Part of a small language model's weights.
Architecture: rotary positions, no biases in attention or MLP, untied embeddings, normalized queries and keys, attention and MLP in parallel.
Training: a variant of Muon for these matrices, 673M tokens, 5132 steps.
Each number is 500 + 40 x the weight over its row's rms, rounded and kept within 0 to 999. Layers, rows and columns count from 0. Numbers have three digits each. The size before them is the row's rms in percent of the matrix's.

# down: layer 8 MLP down (transposed), 1792x448, rms 0.0788, rows 644-666, columns 280-335
# up: layer 8 MLP up, 1792x448, rms 0.283, rows 645-666, columns 280-335
down644 102:530475458572510437480577478448518510489454528506511469567528520501491433434456436498513536538514484476470532516498538493500431500454418448576494498511439495510416499489
up645 096:523548522489498549501492567496509510477443414507501417476462516476548520535461467490495520542472480466511491440473483516596601399462553515521482476497464520475457523519
down645 096:506495523520551493538440547552519492479426507567542472528557532477490585568518518508521524522449514572499559521539422480534465501491390536480517452454468515467515513530
up646 100:463447433458453552478519550486480512487510466505527544496454524450516465533498512523451451489482434497522540473498470422482507500462461580454448516509529501446478471437
down646 102:473505473543510485485564435531486495462547524494515481468493401536481503496556543444474548430547562514461507466468539481500445453496485521434492472528522512561495496520
up647 101:551512556518468447490466508545564490465433520555587479474503453509487547488455472510514490459489429529453482473528495525497438517526523468499493511485531542481521487523
down647 102:447528530471499466541503530558496505539449452435474414466510430490515511463531510572508559521477507515485487516529489455550525499471467388517533518541452540465502577489
up648 096:538479472510448460482458543556480522498437525522507541531583425488436521517475529532498444508485516480518483521585445472516490526543477513447483479528504468539543489558
down648 093:465505511456422526518549493512495503554539527544557497523486516460525510474548488433476559465509503478481482478476536481506521447409420494511490527504439532538508428430
up649 104:528530488561432602519541458532378496535538479492540475551430448464539469474488516501551535451539412568565593465527422541495542501478411478505442480539496468472458471428
down649 105:521494444573488525472504471558483514480460517497520512488492548492495429509471491457445521518488415510598537522509481441556485524483470494435553489476475500495494559491
up650 099:519548526504506549546483482547443522507460484529554484502416483475499470492524456497480540522433547532494554448511504454420476450486493521538399468513536525461523555484
down650 094:515553517461581513481502450443597514477549487514532545521490556545552520496502499506562488386530506452522523478531516498521465523550460473428548498476475483508470533538
up651 097:503398487486466538491443486502448521468463418463489486515458492486505494508582521490563545517532436555497496511486492478474461512526526535433557552522558506446501464460
down651 096:512465467512509500415464495571417451533465575538519506501467528565512438544518518459536513494480581432487463492441472522491493451521492518488575417519537492432498564593
up652 101:430521415502449512494439486517549478523533497464550496507476564458504472498475547448455490522495464458545508487517503462486506503515474489462444507542538514460528478561
down652 102:543430464449470515472491502458530591513525526546457480484419484483531563497543524510503502484438493504475531475551519485467472557548468516526451506474478492526487512523
up653 103:431475535549475516622469537475487521439453519500487487433527488495397432482559461522502479536483476557500511462522498464492460525504423496535471547475443545475489481446
down653 099:544485441529460481488521527477469420517521545508470454514508535512476547468482520518553399523463481539480488510535510499587500416476463474582469487551539522444509513497
up654 100:549448521478489472514504418617445429465503502543458471461461473451514517477459488485538500521458501453443516455442476503469570438478496512462507535550594461496514431467
down654 100:505452522466485571516465463441465514526465413538565467485516524499441430584529447485503513489466489530496551519503490582557466528491501504436475486492499508484512452489
up655 097:527444532533494532524411488513516503592523498465469464459543424425561486612449555539558544538513571494510492502467512468447483527449481473501475489452537477553485453511
down655 099:528502485448517462520507544495523518472507522475560399491527481511463537501493540439494494504526451529485471527534521540513568504479481535476495485537452525509462462480
up656 096:525556430570490470560435500487540372506562510471527396488482526524532456525487497494511534562507494499533495441473514465445514498460457549427488527489487507489478448481
down656 093:503578485527496492536440504501515461474497414496526441483523469458512550538535534531534506577533550540557434483465489513539537511537544516508450547480510464593498513524
up657 101:528514498570528540471487520570525503436489436517555542549516500546511531500585554505513444473513504589527531523458506490548412572423544473490540534426497501464446473468
down657 097:520501466556531501552454438540555454543502483456455483460432508476487468480469437523495480532467483523500554434472503520542538492455497478522529515444509524533559479459
up658 101:503483472466395478513530561587515476468393463524505546468544469494455526493517522526521442496504519485501532449479478496481517529508495508538442416588513538446514487544
down658 097:466427507489476487496584524474550511546525593474509544552501537486502550542528521428481477466538453432449506539521418455508475540486479473501520545522494496507478470445
up659 100:541481507476444477512405481527538480445458521503498454435476506544496508489538527476559535441530520475434471497524511493455492529526369478489519440439594508579471467507
down659 097:435496449491549463490466545464470375504449493480489479542490451567490490490483540442482449511492480475470466495531510464465532434396545550514493470535453451510429591510
up660 101:572448514455461494594494533500456511493583527481455565469505452416416596522522481517491441524540466427544532484572418566489485557463483444502437590491498527413492454513
down660 104:522490431523483527573480512454515494480552480467442559516453527460433513470493520463497480616490469514469539473538466530540484533512524566511500451443507502503544466526
up661 099:461518406470480563455488498491466573569518519464501494525459463487439480482476408511486511543480409519494474472555497504539388460536443548565504593433510519498442540508
down661 099:448436437524512545536523488518520549469470503490569487496490580438461502565501478483567523447525539466421370470443519484468501454528496507647514491546555475487479453446
up662 099:514498501463519438495506478424432570500516571484519523593550499460483502488502431528495486510526535614483361536506476495521565536506562498422439529550495503438537557487
down662 099:564517444570523499516518563482556552557563466557494553506449524548503500444558537393574508504559505519479392504533486411432482494474458512496540529572446527541524517569
up663 099:527478478492531492497445450518532480429513472565524485531501507558461506529503498529515525459508537454531497569473483468488472470495473475539570524422593511493500482534
down663 096:472470491555589569502423509477521511501482561530411471447530486482507460556466512531528510534554458517556513494428470539512514502466523586508458409473474479480496540486
up664 098:446499482510357540546567487516440528502520550399533466480476471458516486474494508558479526513492482486506520487498517540457464487569497486579454508485561563578512491504
down664 104:511532547486479569522522547469584555469470553457585494543608499460470465491414531480463526482497566479479513506540490485496459488440532515479457568534505516489523531503
up665 098:530459493446445462481560547512576412492484459565506495453523484459484503489539505550484494454512469473481494548481555569440502472599512582590521465506465409583510407443
down665 098:474468524446434541395445501512505568513491503527438510528496529457510434468526446600499501539506535481468482460509517429489408479492518500524445525495555440513493567503
up666 106:531514491510504524487603482420493478503552547444539596458454420541507562518466488485441460485526495519393523476520426489474508533509478513526537495489474479568450459520
down666 104:515475513413504438551466537535467582487483509497477452428424563434493534572452492533477504511521413529478496473486455449537442546533536489512519479477502517490562488556